config.yaml
norm: "rmsnorm"
positions: "rope"
rope_fraction: 0.75
init_std_down: 0.00642
warmup_steps: 314
Each number is 500 + 25 x the weight over its row's rms, rounded and kept within 0 to 999. Layers, rows and columns count from 0. Numbers have three digits each. The size before them is the row's rms in percent of the matrix's.

# o: layer 5 attention output (transposed), 960x640, rms 0.0339, rows 628-639, columns 512-639
# v: layer 5 attention value, 960x640, rms 0.0376, rows 629-639, columns 512-639
# q: layer 5 attention query, 960x640, rms 0.0374, rows 640-680, columns 512-639
# k: layer 5 attention key, 960x640, rms 0.0366, rows 640-680, columns 512-639
o628 093:455473487499491496540500498505538463509512513501490494524517514489529452477517482479478479492544503513527498477484506520331498513486557491521497496505502525504494515510489506471486509499481479511514498510512506516488493512475507493472461494491485478521459531474479525521517517474528534539520486523513489492465508541485523511553522472520510513522480488495478516517500530484523486529491
v629 088:512449497507511466492508517486495510524514529538530526485526493466471422473517502477509534475463518492505516527510465487504500501499508499468467457450475502512489499498512497505522490530504502456480464474505521531500475520476514535531469471502514503539520516532515513475464472495520512466483554520488507474489507511479479453472521472463448496506498532512565498522503590492496512495504
o629 083:509460478481511489494468505476517498515505506540544525462500526469480460510519494480458524470510505499548530530473475472399503502494593538453515479524489486514498508488468489505505501508508526456483477507498495504467455525480513485492488463534544464511510516531502483476471497511467510463480522520498538513483494460501471471438528482501476472492504479507560488492486505460519525464502
v630 088:505483500532518489483538518468527524500497504499541475485503495493467505495531483484532469490498519509496518483533503474497496493494529502452488454549489507498448526507524508493457486529498488542500530478492512451469472501491567537535498515483481477470457489498550489491502507487502518504495512472512529483453568440491499465532511523494474489498505485526504462521487508502489509511458
o630 085:503474497505493507506514524452510526519514499504570481489494489507482482475515505464486451535507478520453519499528521500478499498481553490460470472552467503517477483455491496455470463503499571567559511495542506479454490515480539518530510508465491507465482488513508510441518501499506538502466524463503515504497522450491497471521505536484469517485513523499481463523507489531478499503483
v631 093:498473531470491517475560515521507501489536500469527484499470471513511535507538509500514502480492513480458514489503528482470469511525539477516489490499524507531524507492525528517471515488485501468488513534463495505509504458475481488486518504497476440477465534474521501519523486498506499487526492464532498473524485481497461508508500508513515483501398477506469489490535398518482508530492
o631 093:462477549506492473492523456516473519486525532458523455516459478485495506507479501491532454468497509514480495483491511485491450535530590472521462502496515499546535533474496522514513505488474456506506478485524479476506525475452472511501568487485489484507464533461478498491511498510497515463520503495512496462518498541531519491498517494480506552495469502493472471516546498518502522516501
v632 111:493472480464548497512500529502562471546495464501500485444495503466497522491501529491513515513523512442513496507503489493460519515491493480488500499468510512465517509504502502511511548464481486503473544486542462491519549493468478463515461508496479493486473532554499483472509515494547485489445489494507496454454516551450511491439507508468506522461518513505474504495529468507533526498502
o632 118:506515474483530507499506482493505487498505472525501477496517503492471486492479496466530490520488518522454465518485499539513480506522456461488563521475511479554513502513520506507489507550492482553422528503501448513531532520504513451477527536495486499475480500535480500517540484515519543466518436533495489478547520486497507475493479509479496477488488533510481503504528476506515516499494
v633 097:496473499507500524487509486511515460541463536487514483513465521505503514470501482512525513476517508522471524526525428461535491496534491487490503487498504526485471509506502494513557470454502517505534516565453529521538506453471496508486499541522476506511484502500503466455522491536519492482523462492525486489516518513483520478519499522559501534532507510466453476480495478481508463492512
o633 098:496462485526499514449515507476490497509467496483473504504491511464552485514519517551511528459609521504469483513505520455500503531498474494533433485488528513530474504541544533530501488526483498519574522551474524444507521496480517477525539529519518494502465529518483498509542494525530500518494514496512464523537495485513479526516495511514511505475488481488507478523496470482505515510545
v634 094:526505470501437509444511510496497487515478516516510488509537498498509468496492529496521520495522518469486463509513511488530425503505504435487453510520507460506504533518512505510533443487481500469488527497482491493526502477528515492529491488547493480527486496514485507520529522517502497516509472499542482518473512458478505465504544522498479455520520534522503511558471525478473487510485
o634 089:507503508486488489445478467519507526495490529508487507526479503547505474498483521497503499505505509469474460513504509509615469492483456479471450503540508451473487495493461500488527473523471524467505491479482503496512501508561500470468527513549508499504459490493493508489499557507516520501501489502510514501510508451501496507514509549494490453530556532513513481522482540503503468520514
v635 096:484508541411483528482474523503461500490551515535501492475485486515514488539464446482481494498515515533480518513479463503556512475467484506504530503495482508493535505474522466512482461503514488522487507494483534519511514488503473495504508467519487463510547481497494484520500533480498521478528505475530492507507516510473545515515512522479480524456459484474539539496509509518492480483524
o635 099:484530485474525492478475538488449478486508516512451479493476496512505516519476515513474500498515505515458513524483520481715505497465428521492535454471518457468538496532532514478519491511498517473481506503434487530521520508512491496504548481497498482495505463477490492508443526488488574476532489458512521511541514508499489472493513510517490519531516478514545498513482504501489512498531
v636 106:490525530500481457512476462484503518510521498507492486490504502478475536471528519532548444468432459460473472540481452522501546507499488499485488549546508529471530542513549490462516501513472504584549510566457478503496521519518528512532500501477480490529505530497522486465540511509525535467497493492536473476456517493509538520504494484509520455545501495506526510492492486496544442502462
o636 112:501493509513462519511460493458494504522491466481557453515467509504489532496535487481498482469479500502483501500475497509486490500464458485511516555504477490486491483515500496471550502502493559489541520536480489482510493467492528486479502489463540516471478523521523503497516516481520534466515509511522505467490509494535502517532488530485498467505473465487511477493509491530542479506486
v637 103:538504542483511504505483518477470540533467471502428532544442518527529518503467485499478482511484502516507509510485532500493522556467502517537431532500473464523512469529478459511519510497533521513468507487475508535515489524514496482482506510549525547486535520516518532504510545523504494515500502507526497515505516519527498517464522531447503494484473488491517519527496485501564478486452
o637 093:521509509493504495469483501481497514525512441532498492530494504453480494481450467487501496485477474522544485505522498485444510560457486523509511527474495490531523480530465520508481518491525528511515480454523497520525477515500520497493526483541461526538483541479547480497461541491482508507487507499469487525467543504479521544493523454475523518483477465473475496475497521488520473462474
v638 104:512495482516560523487502516489546476448489501487490529487522519499483537545458520478479518497514523525552453540545521489500540529540497515494503514482496475485492480496496517521504465533526493494499502495531479490470503488479534500506475504477514458513522520517437517515500508511536522480502533488501478490533496475502462496509505504469500507510505487505479494491504513488504517494521
o638 112:495470517513501521509524459507509482482485561449479490510514557529472507477472513465513503494455488502490480509514543547522523515516560500493493503487504500501490533502523474534474543441490489494477507468527512515461505474482499552553517486473487480520508500530472495478506462492508516531518518513502517510519518513503511534548486509468490539478476526523517499494489500483514481490497
v639 100:503491448513508496505523482522474502501497512487503513526535511515524513510519486498502475489492495499548472478500534468471507504498525539528463542467505457492521523531496491548487480468476473445509480493495499509511498487469486470490509499491464480505511499478512507499506504516470469521490489516492486496535525462505492541504472487519481453504549475515496526524521527493485457486484
o639 100:508513451510500548499525448509498486502476506511453485500541493486534526507484516537508463529472491480527523552511497489410496507513556491502471501467506524480521490532496496558478441479517461448490453501482509485497488482489497487527474526444503480486486522470535503497505479516482483478480540522478508473526531506538505513516481512544495493516571499501519549525461496495480478495513
q640 093:546499488536483533473479505519508503456499440501501531413503512456488496502438505512514496527515507537532484531527479486490515501475490512512524487510488507522502470527484507493518495493459471496503475433513527499470492485482464496535535482525501438477533519519500470538506554529530457507510509548494503545462503485504474491502514486532537519519457497487481510490498473496485519489520
k640 081:559477471504497473487585501533508517484449522502502467517523473503504499500505481493514506545506483504475514536507499481505500499490472500481517523488499500530526495514497484497507481552542492509471487496490522479529478488523502451481470526500528515457505482515474450535501500534515480444508526489499492497478549512510480508492462498541523490443483494542480494469517483531499518522492
q641 087:500499496510489500523498468512493488503548481497495520467474478510493478504506511473524518498466491525546504502453495537469534547508504551471477513491497523472470511517502523520500494493507490486480539484547507485535501535502495498499493510501536501483493502475508519475533477494527501527501531467529483478538519528520497465469508545492494534489492484503475499531522477478490466546523
k641 087:487497518478533487480547560520470521453464501488503459498501526533464510512520437482490486476510511500467494511476524521482461503491497499488524491530448470513498524484498527485484471526542511530515535488466450514475459466526467526465473500485530505478533518467468486520498496495479484522499517529516530484485492492502483513482477486527488539486543535478494489481514495455489474525466
q642 103:493485537494495510541518500500512507487495513532517483521494526498532527492482498507498507465489492462534487515506505496487479537503454530492506495514508516539487513543486502463509513551511480491503513541531481546483479485474560504488503480514470478489482523522542482504504473514490485491486535470533467470513466497554511480485430487493512474512532557501490509492494479492458497489503
k642 096:550465495506507484500498486464476480490517503490488536487455491500486531546529515495460506512481496517458512498518454549537450516515562534476502496499505478492560497535468542540479462488551498455547513470464508486545514504548486511510522500529510527432475480540489463475486531490490501442555497497454529490528493519490467522508507500510492515554491528526539513518516515501508554516524
q643 090:489489509543497457513525472479492495468459499464518483513477488507529498470523485487500507507509469477543510520484483533473470586519499493510481487466477474459530516510475495518482507479500459527505494468494501463453476531471567501517509552483542504493508504445515497487530512492491515519553490462497497512485535498471491516481486509514507476503479469544569466453518499512513487594473
k643 094:528492503472506513504506515511474523496494508523483477462522480510499518473510506524486476492464460561502487492505509447486474464536516532527538482504509518525524518524522484502463486516505523487496535503480484494540470494554453520538467469500526514487510519522486480515494539546499465530506524482499539534530490509465477527536464494541516499542470485480473495489458494534484501500537
q644 101:502497523494460486483531482491503539519435544495505479511519544493525506478489522507509488458469546529462550496499529522519485514525530485532538462508530472496524529541518527464533490510541545530514487488482486494493545522515507480485485457442502488491526539552522489510483518507506502489503488474521486453487502511500494524553510550448521540483508519481524490455482470509532543517458
k644 092:521523470515526509475486487548484480540561541492482509522513506511496483516485487475482511496518540511481476497456515498512505511517510514462519493473500502465485482552495535499498499515477488469504509498471533472542513452543469504512516524527554513488497488491491528517497449511487549543507486491484498547469495494559493474525523468452486514475476479477508453486466499497474453492490
q645 097:506487513487553529535496492520503496518498484470473531501451478516507528508509453478476509531546517482536498480492469521507505515457495501468458497519482524503533495504502480514465524514483503498487503483518498479468489457454502540516459547513549517462485486482507464480530477531477517516515516502477481524484530528475491513467434471518502485523455484482501491499500497504487497520501
k645 097:473474481534490495548524488507493480483509542470485516484486495487505533511499476487489497534521452546488484536515506511459516509478496482484500490513508535526498492495506511488521507524487479541491516484501537499464545502454489494501506495435508523504497485517473450467496504499513497542499494512504518526486508494454492504452498519494518524468474517481532519505477483550475497511525
q646 091:499451510496497520522477485519524511557498509497475487507496515509487509509519502520513465519535491509526461506495470528496510543507500514503492506529486471491532489468529512471478527478499511510499515485498533499488484506476521505475497537540539520492494493486508488505504462524484533454485470490456478571506536522461496515502476454511517448511459460494485464513500506484522476529488
k646 098:485487540502490471516495481543526533529512512505519505460527486517499478485526521482526502549506485506501541495501513504481477514516511534543460472468558484493524498501485481535576485582494455543513471516503502526480522487466542487483523507476474480524495465527534486496485468554503465480559498498486469513510527494497480510502554517481518518507517501472502531507514547488525514486537
q647 097:531508521491502502508511493476459508531492558496499500530508521553487541441465513499504466512502499492496523500522517515481482479532492477491511493478533498506482493509499512492481499512483514539468464494486460456528461522494489484515512480492509452491513566574511485503516509473498512467510491500558496481453503538512504524523507520491493460475476545458475533514467511503509486499476
k647 100:530530488470490522480503516505482526517504497526422458486514524514505489507446546521497490488514569510520487484490499481561518430506503518546512532494485490527481520506501479522526476478481520459479490529501492493554498485546465529488529501502472483496532503485480527531521533503509503519513507483455494524476489477528505473539507498483500496551501470480465500528543530503496472480461
q648 101:497472480484489479481510490498505532467511509521520510498503533529506503529497507536527507478490528504497534486525545481487510498520473489504518532509463450466507530465510505519483531493467529517466484504474524513515493512496530476507526513533491466507500555542531471465480524472566501463482465558525512543517476472492492521551526554461496520504510489544527512481497502450503496492500
k648 103:532490538512519455515432546490469528507464478509490516539502489476517486484436541524519509510524505463509498485482498519500522497498432511473503446543507528502502465505466487480460515464510519483556472518479485516509493498515520521492531505534512525516465510485437498454514456508506525542476430474471448507480483506532495502498460533478482487509510509494538525496544499478552486466453
q649 097:512571507525486458512481501567493469470508479498490486484496505495496458548497493480476513513509504539496480493495521490511524516462477509510463526481464508526520482504488526496578473517502499506496497496516503521464551482463482492556505472482493546454510478480475508531467504460492476520541506501535477506482518484497419475476526480530539506497492497505516505518495496515472515492490
k649 099:526475489534501534498531482497542542532509519521507526478485499459495484514504465494479500499481500465473510500493470512504477507468565484513522524479495474513538487517501490513542493501497442486515485452492484513467499476540516489545481540501525521483491492524531482493480506485486477482496493534484521501496521535455466511515514501522521524496535516510521466522477564538565506520479
q650 099:491459464492506530470527529503522455500534481497538481525488489471445507453499478496544514526481486496509472536494476467498537477521510463459474508481482510491502523487505513486483494442509509476508528528459515508473438459466458526510500504496485493468527530499529468472526480455509497496489503479520510539519538490531525454479484452517486510465511494440476475499466442494500484486436
k650 103:502475483487485559482486531516478490492504452477488487532523497497474537501442550518523547509516472545507470468453516496515494468486489492488501480490496486541510478492486506508471501484472510501506467501469484504511440477520505516472537526514490502500516511442483521478477468477533505516480471475449473513517481531526526475521499499497514479481510500458470561495508473475517471453454
q651 095:501498511490510473530504465548506505530509472537486491516465555484509475514503474509493508529531480548511458521467516497466484494481500483527488494506483470531510533480483484490545508569497477515484486445558528474476542508490502441514475458484481504516458484499508530501468461494489504481481488506478502484479497502538484419437498477484546435530499509512537474564510526474530520533483
k651 098:477495460472500484501513473512483498492489521497509544501523416511507476477562492507479521525498496504532478493534491494480537526461525463528501517519532495473511513493439502548503505560515438520486556500539506485474515500494475478535499507449506526503506522534513510501522548497490469499528504490469532479522492501489515496518509518530466480539501502524507443544442545502499495546549
q652 093:510518485500500526481523515479546474507519487529479450488499468515503478481499519499447521509533495511472485518487485500521453527507460505491487529487512529483492515552520494535459500494441514466529494498456509493504464550488527483459520459448485521500514519500506482475533513492507519491543535494538531519524492508548488480512558501492475525522485568482512522488467527494483487478464
k652 130:537515522453488567463532503491460495521510505522498457486500531494508495495492514509507505519523485502501486510516488496570475514520467465519560508484516496526497505490539490458500497499492522513474495494456479497550495542486460506454536452518477443517513521503511557502499517501528495510482449485511537520500478517540522504525483507498515500494476521494509511456492472552488491470442
q653 103:552464455466520514462531508530462479483512506480491498464507502514471521500533506498530536481476533517496494508483484477513538515475518500505491478484500548486492504527515545507507470519504494534479528523469471460472477519469494557538475481467541480482513499509503466471538479486501509459523529478515497462486552521497496494480501483554497538488477511496504494500501445472490513505486
k653 103:516481477444452516489491520502488532519470479474459499509480536529500514501460489529505503477488447508492502467491521520532487484497483482502519464488458517475476509523554491478478505455475533524481479519458476514491474480511510499487522484488512500504484496487473531493509475479503492515491471523479464507552487496491501499543546484495515556493526537493487461525496439483488461442454
q654 094:497513516441509507522504528484459518467509472527506480505469477449477509484477520523490492540481515450512503555511486519497444503503468517507527531480484489476516458483494499491494511481503494470461496493545510496562548466498525511493480517494476532499516508533534526497511488506487454484482530509480462501547518465455469535480534498463506509499467504489498472506506495495485489490525
k654 105:523508519481425462516486491579499499517508526531546514509533481490488492506483512515495513494518482499510509489523532515476471466481497532501542461520510469473502506494444493549515474542516485508542514519533506485499482473530478440479509507511529533507478516505508517495492495504500524491489527516470498484534495506498518561501523479550499519524491485486523522528516494515485495500515
q655 100:451478481499494507501498536493513465512483462504506518548518507502497462489516482511537448492508505505530463535489507495468493486519516490484483457490532542502482510467499535512468489489502469534521461495512488544505490511508513487474503524517464509517535551466509536498514434508512502471498494493468442509513483489510506443472510512490489512546518481482487503515508479493514515504485
k655 100:484465507503463470525533512494514452493504496511540502497536519524512508494535477484537496526508484554506464529509520510445478496494504444512485529517526503481489511490485520458506493522510471518502510475527522533534489455468486516480506559486514522533476433441577526497499509479464501527487486508501491480476473498555519462505499488505491482463492547480501498559514535477478486544495
q656 102:495523463469473499496516577483494477484479502523486483499479507467507523462465533556500543512501486484516509542510510522485470516545490538537529503523485528517473482513534482467504471469483486498522505540436452537497495488542509520510507520535477482490498521488521513503495455515505506546511443535515450532497484492516485505495484498501527502484487467459504542472495496481514475515500
k656 098:480514546481543494531467482480500466468526501490481517553490520485507533486477523541504537458487474501515509518482453490504505458504469513483456483513509512527535543489509494518519507489517514471479487497473532526508548510460489486511490498544460502473472446497521491470470453529505498509472480519511461469500465492517456478468493497486506482509500492494487534517514485456482506521490
q657 092:515505478517569516486529555482481464498520490481520492455491521512512507522515477476500523492503522508513493566487460486465514517463539517490467520543539476479531480519498494514527480510488501506478462495510458495507484512531474511535528499489479452466486482538493543503468511521495493502543496499493486555521498482522489492525510473488498525495533489468464514511525485514477532510508
k657 102:495496477510512486527504555503483480509496502495478558515505475494509537478491501486474528486490486486505488508470508502478541526513532479520507513491486489496500522488474482474473504503487517486520503490500487527508538443526495474508503498497475530482520476518501513471431487470505498514523452513509483465512519529522505520466475470481524488498521491490486474560548486454490513488461
q658 170:525551483442518540484512506509491497520523519513435456477503499483506520476531515478453487513512502518501474489511495490550474500531448489517500469510503502481476513525539468483520490530483552520504532565473476489509493539531518504481536440461499470506487512526479523508518519447507529510507475520523476519474505518500501499532532523497515479470465545508515500476462501495504506448468
k658 130:530498472469496530473514509500499495513504544489441477491483524503501507523515471484480463465476487524489510514495498498571489511552468451505522546477526491460466543541518499443531481492485524487493523506455491475522504519498505492463545489479510469498511476508530490520541515502537512529538468513548540507508512492508509508553504520485509520486514555498486495504476489522503478479502
q659 101:519507469504520471494538506500538549533497506475505527500475527498525481508523466463499516502534464499497517512518495499495529515486514463559470491461530476519514517528524529489494514481481522508499479478504525513574509555473526488510536476500496494500489487513536453525476480503486505557514524497499499515503445449509509470517528524502502527560516509551480456508498472496522519443493
k659 105:475516478486522500524517520472502549510497484482542516437524490530467479527475483484503451512508516493475494518497477523476467501444522517517486495549463472511489446522456488501472459487487478463521493476572504464494525531491472522482508543476500489481506525494523475512474509493456517494480514506523509468470498488499541510497516489519467482518496505490432478484516542513502535464510
q660 095:469497509483480468526499487493509498535508456486530509481502513526490514508475517522486460491509526505513572457493498515484455527520483520521507510507505487495485485466454479513483549543491508487508514519507469487535490476499524484473467536480507510510488518488539465476474457483560506543482484518484522510481457466510509555520491540428546456493480498528490523521508490557503517474539
k660 099:513521558500505477526494493505493531501483512529533496499501489522508514487495527514461512470460515457463524527518521487495538525519521508517496466491469496512562491492495494530485533517521521479515502506518475474483529540493522457516488479513504482479479469515518474466543545473494498464512516556522512473485465490451497566468498541540505499541490477517516486454499513478467515533485
q661 103:450494535492474523521465494460479574483509483450510518531466529499506476471498475538489462495508494489482482500553477486475466492535517498529513489498482479485486540512529468480519518512527536518536529519479483529507497498478572493455492552441484509537522516507538522474530506475476493523484508463491526440429472501481503519507523496500474511472479511447521495518486533480505511532474
k661 111:515524488476460547494510505439506513502485488516477476499511490506479504449522506521499526490492547504510482528524512500473512473518507492512515410511535483456476500507532474513472486504464515507462530509498512533499521548484494480464492516522440493529528550559482509521534516514515512477486494518534521547499491518492501468444472473468516507507489514496528506475456512481498468512453
q662 099:491510525475513470498477518456518523537468540481464495506503489526515447508512513519504485523488489518509476497515522495523486502510448503518519464424509503508518508509510473503519461516503514505469516477512543462485523518507513490483505464453525481515492520504482489537512496498469507534478462471441525519463501518503506482528489511479503467476470530511506485503518542501514491490533
k662 109:504501464505518520445515466524501501484524482536487485475495503510484444475533506506507480513531504473486487452535502494557457514535495536493535509498472537451453505530512524507560488518522517488483461498461508450529487506529546495494521483475507499506519500516473520497510488530523531474536528467493508529493482474537486481507548470527554495489471486518543502474483466531488489526507
q663 097:544504431495522474439466459508505504484494540518468465467545499462497495537534489519514498485503503476503514498479523484477572515527499520518521479516494486440538433459487519491488504541477498501467493466508516494561466497515458437522504457471507500481539532531478469491448486482519534537542490512508541487537531482505507496502518498527479504483505499506470496473460507487485515515491
k663 099:500478548469503483485562504540518539480471510526523462468511498506516530517499495518497497507542505488488527506528500510497505548505511525463544500507500476485497491552487536474470482519504491508510497513525518464456490486529499532484468466470524491464502499557518507523500516494472457487523468468500465505498479476539481522529488446517500495550505509511542471506513499496483536475506
q664 078:478491524504489492475525516503535506519530501512518450491547465486497446537485543505518477516497489454507493504502474501479534480490487461529516508537539517517497524545478512513491490499551474508521532500506506488443475455509515498447450472492483500463495477491522498513548490485557498493498458542516462522486516497475497522513507493530488505486553512544482517494470499470493513520500
k664 089:485489482495456503494519496508490490491497519549487488509501490487514468477508511526497515499458514473490516508446446502497481487546535493475512498480473463454497501488490500512519497516492492513484492500476502517476506484518456505507526498533481509520466525484492527526507515526490487471569465532505463456508486514524493479455513500482521528517513475498508543521479501493525524514495
q665 097:478499498490559497500500491494472486523492544520455504495476485493521489501517522499469495537493509529538519437539549484520464506494507539471549519495480503529508526456502467525519474532558511516475515507499484557501515529498491492517478433485527488479558472505553483514537538509530465504481554501447503524501538518521443468490509488435503437493461468494474520502505491515466495490497
k665 102:493479546470516530523491485487545561513483519471506500515540500494520509498536496509489515472493560517501490526529478482470478492522507458526505470500485476464467530477513470508502538527487499512503488466495474530499486501446545471500534473502534522496487468507508539524521509494535469495521500538534500516484506517518448493510507528549486517500543486520486462496513548518551495478487
q666 090:542505497493502491517480479529518494515501516513541527487483548481508494514530546469518496475498497451485492452562524504484516462521528480519476462522476480480484518490489486476504469455426517544484550480473506508496506493519544525529502520491488483531495533484486531493474520487511531496544507497513494501491534462483497496504447479455493511552488506483508504499511520502500484492471
k666 097:521507396469486471485486501514505486507548484498479487491486484452495465490482495502516498462492501487520515484469482482502487486515502536498490519520500519474463503497491565485484507518501499495487507510514518511522508454512502511485533508489471509478471524486518478540465513513470487484505466515443466469509475484527501523535445528507476479507488470506504584531474487500501541500544
q667 105:499424492520537512554502474534518532508491507521499483486487544529472493513530498515533508485510475453530484515488481511453489516498492518451531523493487534525463502479488509515500514476491523495533498488517483498517464510511524515515475538536559516520482521504511492482496488482494561431539506492491531498509513489498510454477466492503510515544489495535502497506501470539455544518506
k667 096:478462538541541479532497499512482491466505473452495498494485497504490537502505476520510515557550498468490494533539498490479548537435513515484505509477504552482550540467492500502503528478535528490510463490506514528526523474500491534502423488451467515536461462497508472486506491553516489516518533496510496490513500498475461511496470499477472500471463488522496531508460488508510515469541
q668 092:503469480494508545498488514483511463454521513496509495521498523501524496448541481472516481483458518466490500478523520551475522500518513482516498484502522468422505507492515504477503531510505543496565520525514505470520505476489491498516490544469477499573486476475481487470470505517488530467517460469510498540498472520482544500474475461479511535538485516522513464501519498487498469543485
k668 097:537510496453522514480493494494479555509464459520462487512467483470495533510513482509481471491516518485480512469504531517546489494490524507533520545526539501491484546533505517503496492485536497473472473471500474471567484508545514480513517479517507548487521509504493458505534482477464505460511486514473461496529468507523500486492491475522526501521507510504513537473527477487479527537512
q669 093:523476502492504488515474475480490503511462534499508498477496517569479483496501525482508495474509468498467462490521462535508510511517512500465482554470500490518539533494502506496493515477451481490476511504458509514544509483513470488511535466548485478479504507495517524517517466524516520501516483530493527533486509534547520479529492481482497527484515448508493508431491508534429511449542
k669 097:510528500531496461490479474601514493470521500476515519493502465485504496533489481497455508509547510492499511502499485552478498512480524516508466503499481450544541512511496502548480515505447490527479512489505517454497507439457509485543511545504493514529487521486544499479468500497489533461480489507486524471523503450491512462532481486503481511465557481484514484488491543509508475479491
q670 092:537449479521527480479528454528521514521504492513494474517454468475487519472503511477545533503497512508514518499499468494489547474512511503454469477500522556482498516500485538495455504481507497480510504516499459491533474529511464537518511501540497501485469504483533475501534471533542491494509509524510506502510491531505482469496518515545482533550519497518492532516525459511492469469491
k670 099:484502480470517482485463524498514474473503474524507502507500490500501487546527417548510484498528477498483444494490470532500507527512500422490479484452516502467462525491496520485537527493516467550504485528515532489527511487480515478470495498514493517530521471528476504505503504511524520432513511490516457492535493559477510494470504493475500463508467485514499479483500502488483515502535
q671 095:490464495576524463523516502421520567489487546495540517521472548475534500479502477532498483432493522471500508509532499501462505497530538522502530497569521494490512507515503507529488525529525517488492464463507516467506505537527501490486460545484511489497509539526508498493490524542487493496473536495486536480520513472444536479519482489500525499503487513506504526535482516491545505512479
k671 084:486512512531498476503507543462477492517461501504502465495493477510554525479494477506490532509503516490508509486526496509523518500488506466523539483486507532505474495520512481491485469489516546475485464490492462492510527499501539477488514493475504505530526509516468469512529513533518444504520475511488499507520505509502455506473486455494479505505517459515544517462513474470470507534528
q672 097:486507507528483485540503505458515527506478489465493524496497514532553490480502524531469504524494472504524491489501538506457469550518493492534475528494468485515499469517472496512509520517453446524498468498514499519478510506489552487510477535494497512495485555503480483493515494506515514539508507523480484478474491554483477505467442483482506478522474489526545517507489498483482527537518
k672 090:496484505510510488504473493486532484455460518516518529480506510508515482510519449507505488480504491550504506490532495499496472500497545512473477508537512505503494539506522529473499517467516518507481475469502502502494538536435494480518492548493476521476457484495488457429526516523480508520556501521538526530514519478495490489461485512475480499473525486501484483517494531501512512520547
q673 101:438494491465482472475518498541509455536445496525474459475494520536520534492530504503496472526546496503504519510510545487499475557525499510483499460524513490459498522534495524460512493491467484536492511505532503478534510504499538486468505504452529493483485544507512468516531464488501572498505491536511500510500501540526515525519523544438551504488484503543511428481521484482437496569479
k673 098:510520491442518510472498529502468569543465479517477514484544502490535517470469504469483505472509569472495499496528527522521496505538478525528573505496500490526513459531490468534503492470517505466514516513500505500503534514527507530563498431471502464466534518496485496509502523497507459500499535512502520500435484476515471528537521507501491492549508498505516468499475512498496531512485
q674 098:511459492498433498475488480474471517539532559481542478490521522512504509505466472513525474445477504462509532504559514498484477483536543450523543526505512468490482496494488522490498543510502519530441464501478537488499487477473506462462495476513504475505521536558534504477506510508531524460491515504505521461529491510495568467537485516503504511476530474491490470507483458505546490517446
k674 086:469498484479505515502486477522480451519501475492502510510498524481498499500476493538523514497508510557542498504500508499514466449472457488503495455512532534516475502497529487513483462477466524486464501523499463516495512480476521488476487480495506516506486516451472436520523484482452480516467465468511439494513519524515495504507481498500514491500520521533469501492504470468499509475514
q675 095:510462531528530495555479556480496475505527515541483519501506515459480455520525528500501460539495504522504443516489492463505518522467505528501464504515495488516500477483537506492524524490526526497531496505492495482477508498475491522541446538510526487527493478447470502516519455481461498511552449548478448518443523511537452515501524470513546451527490464512479493516475498458476484538484
k675 098:475508482537486531443526529493516498441467530509495520477559513519506500497537452489515529528523513533462488516543518517496482457514525482505533490473471485489496495484497484519527477486497459521496511514531515526483505508487488521495502497474504427538498481493470540489488516463515493489517539468505444505503545474483484513531498492488525452478497502520499465530519527521520510528562
q676 095:492507475506445479483532499487517494495496485468534478481500469496514537481492479500462505486480485462524559520494513480527499459498510511477504520519525465514502503519517487494475500535526486455449525515490488463484486509488482450495540479462514476538521504533507468514516536518511457513475515469526509519502504426518491451516457457493483553505545530552509517484476477512527493471513
k676 098:510518524458506560528520533481452510527532513507485468503449518519507522474513503495511523475464488497474532508489487503549489531552487515574463487471526506528494524505559483486477480465467567496490510532455470497524514474531509475455538471498461472533497539529502504491483479485477536497487492528489490475515465503508517509534493468506531512478534487501469501445455482513503505480426
q677 097:462472490460540472493492497519552494517491510482531491552492506526493513499498482443526488497507479503511461476550535502486517495511500466452503492526510504479479513484501516486517520494505518516496507554506502466494472517455543491495509508477491475474474490541505485466523490493465523458523519457503502519532531475554475500518510523464520508504490540487502476499488458497504518512450
k677 099:488510452490535521540499531467520503538558440492501487523511468503465521491490500517508550498517488520542463506518494500518501464506474457546485448529512495523446503494514472510515500473528541512506510537486445563500544477500503507508540498512523504540469483495511476529477457504463458484492475453473473484506467519508474519464497450496484494482536506490484492506535498498493507458445
q678 095:501511514492481519496514493551500487498507491537499481543521532522539504518446466473508530485493531546522519524531483512515478509498496505565463467492500499534515450517523533489477490505471503525492500474516486500517472478510508475487514460529556541522465498525521480482520523460483516425506481500530494547504533505500474514557512532497550471509531517543465500463502476552527456494510
k678 100:498504505463503554513530466533481485526513525465475484521480538474517502517539495477472530518515515451449521521518515516570517492541471498514486488468485528518474497449502509484518496480488478510536535569444453445481520531499517503486544420528472454497485469496495523512534537493491489571505487504506479471466469511516487551563469499533523500498493526523530491492509492457484481481469
q679 098:487471479536518511510505507472496495515461497457462518470510480526525503500504509504505529518517529511522496510509477477548512458520442485519528537470478470536487530537523499476526536482507537466491518482467464523495483488523487503469501481501520498523544525492478461558515504514516483493468489460490503462530515512518474521499477511539439517483481515551495480486484517521523493486502
k679 110:509487501495536524449509484500488492512510496464432453504491534512501484527494516499482473458522502514491503512496496496559469538540493557499477537458502502555496507491540499495536490481483525536493532499449476480487472525552480505493475499496476478491495503495450497528492503487531504463532530524509501490510498504459525529502536465534513526463459543518501478433493466507477473483487
q680 101:497499503491508533469489508504478470493502522528515492462488464480524492492502483508543527489488487513506493549473513511483517498471509540495512484467476509481540467456492494508508522452484426525504482448526546515453473479515506506523501500553505536509542514487520503486489466505498542461489488515521489518537509508501511509477507524475489481551536462495499506511529512489479530562490
k680 114:483475508539467460492481506525485491477486484509526529518490505453495483519505515516492482528524483521499496466474551534468495493489480488500477491511471542461525478454483533462490557494509493484500485492529534542478497463513504517545487491471534533505475448428499558451501501487517435528491494474457496526483504532544507481549523527489510512523492489500516482531500485516519529468485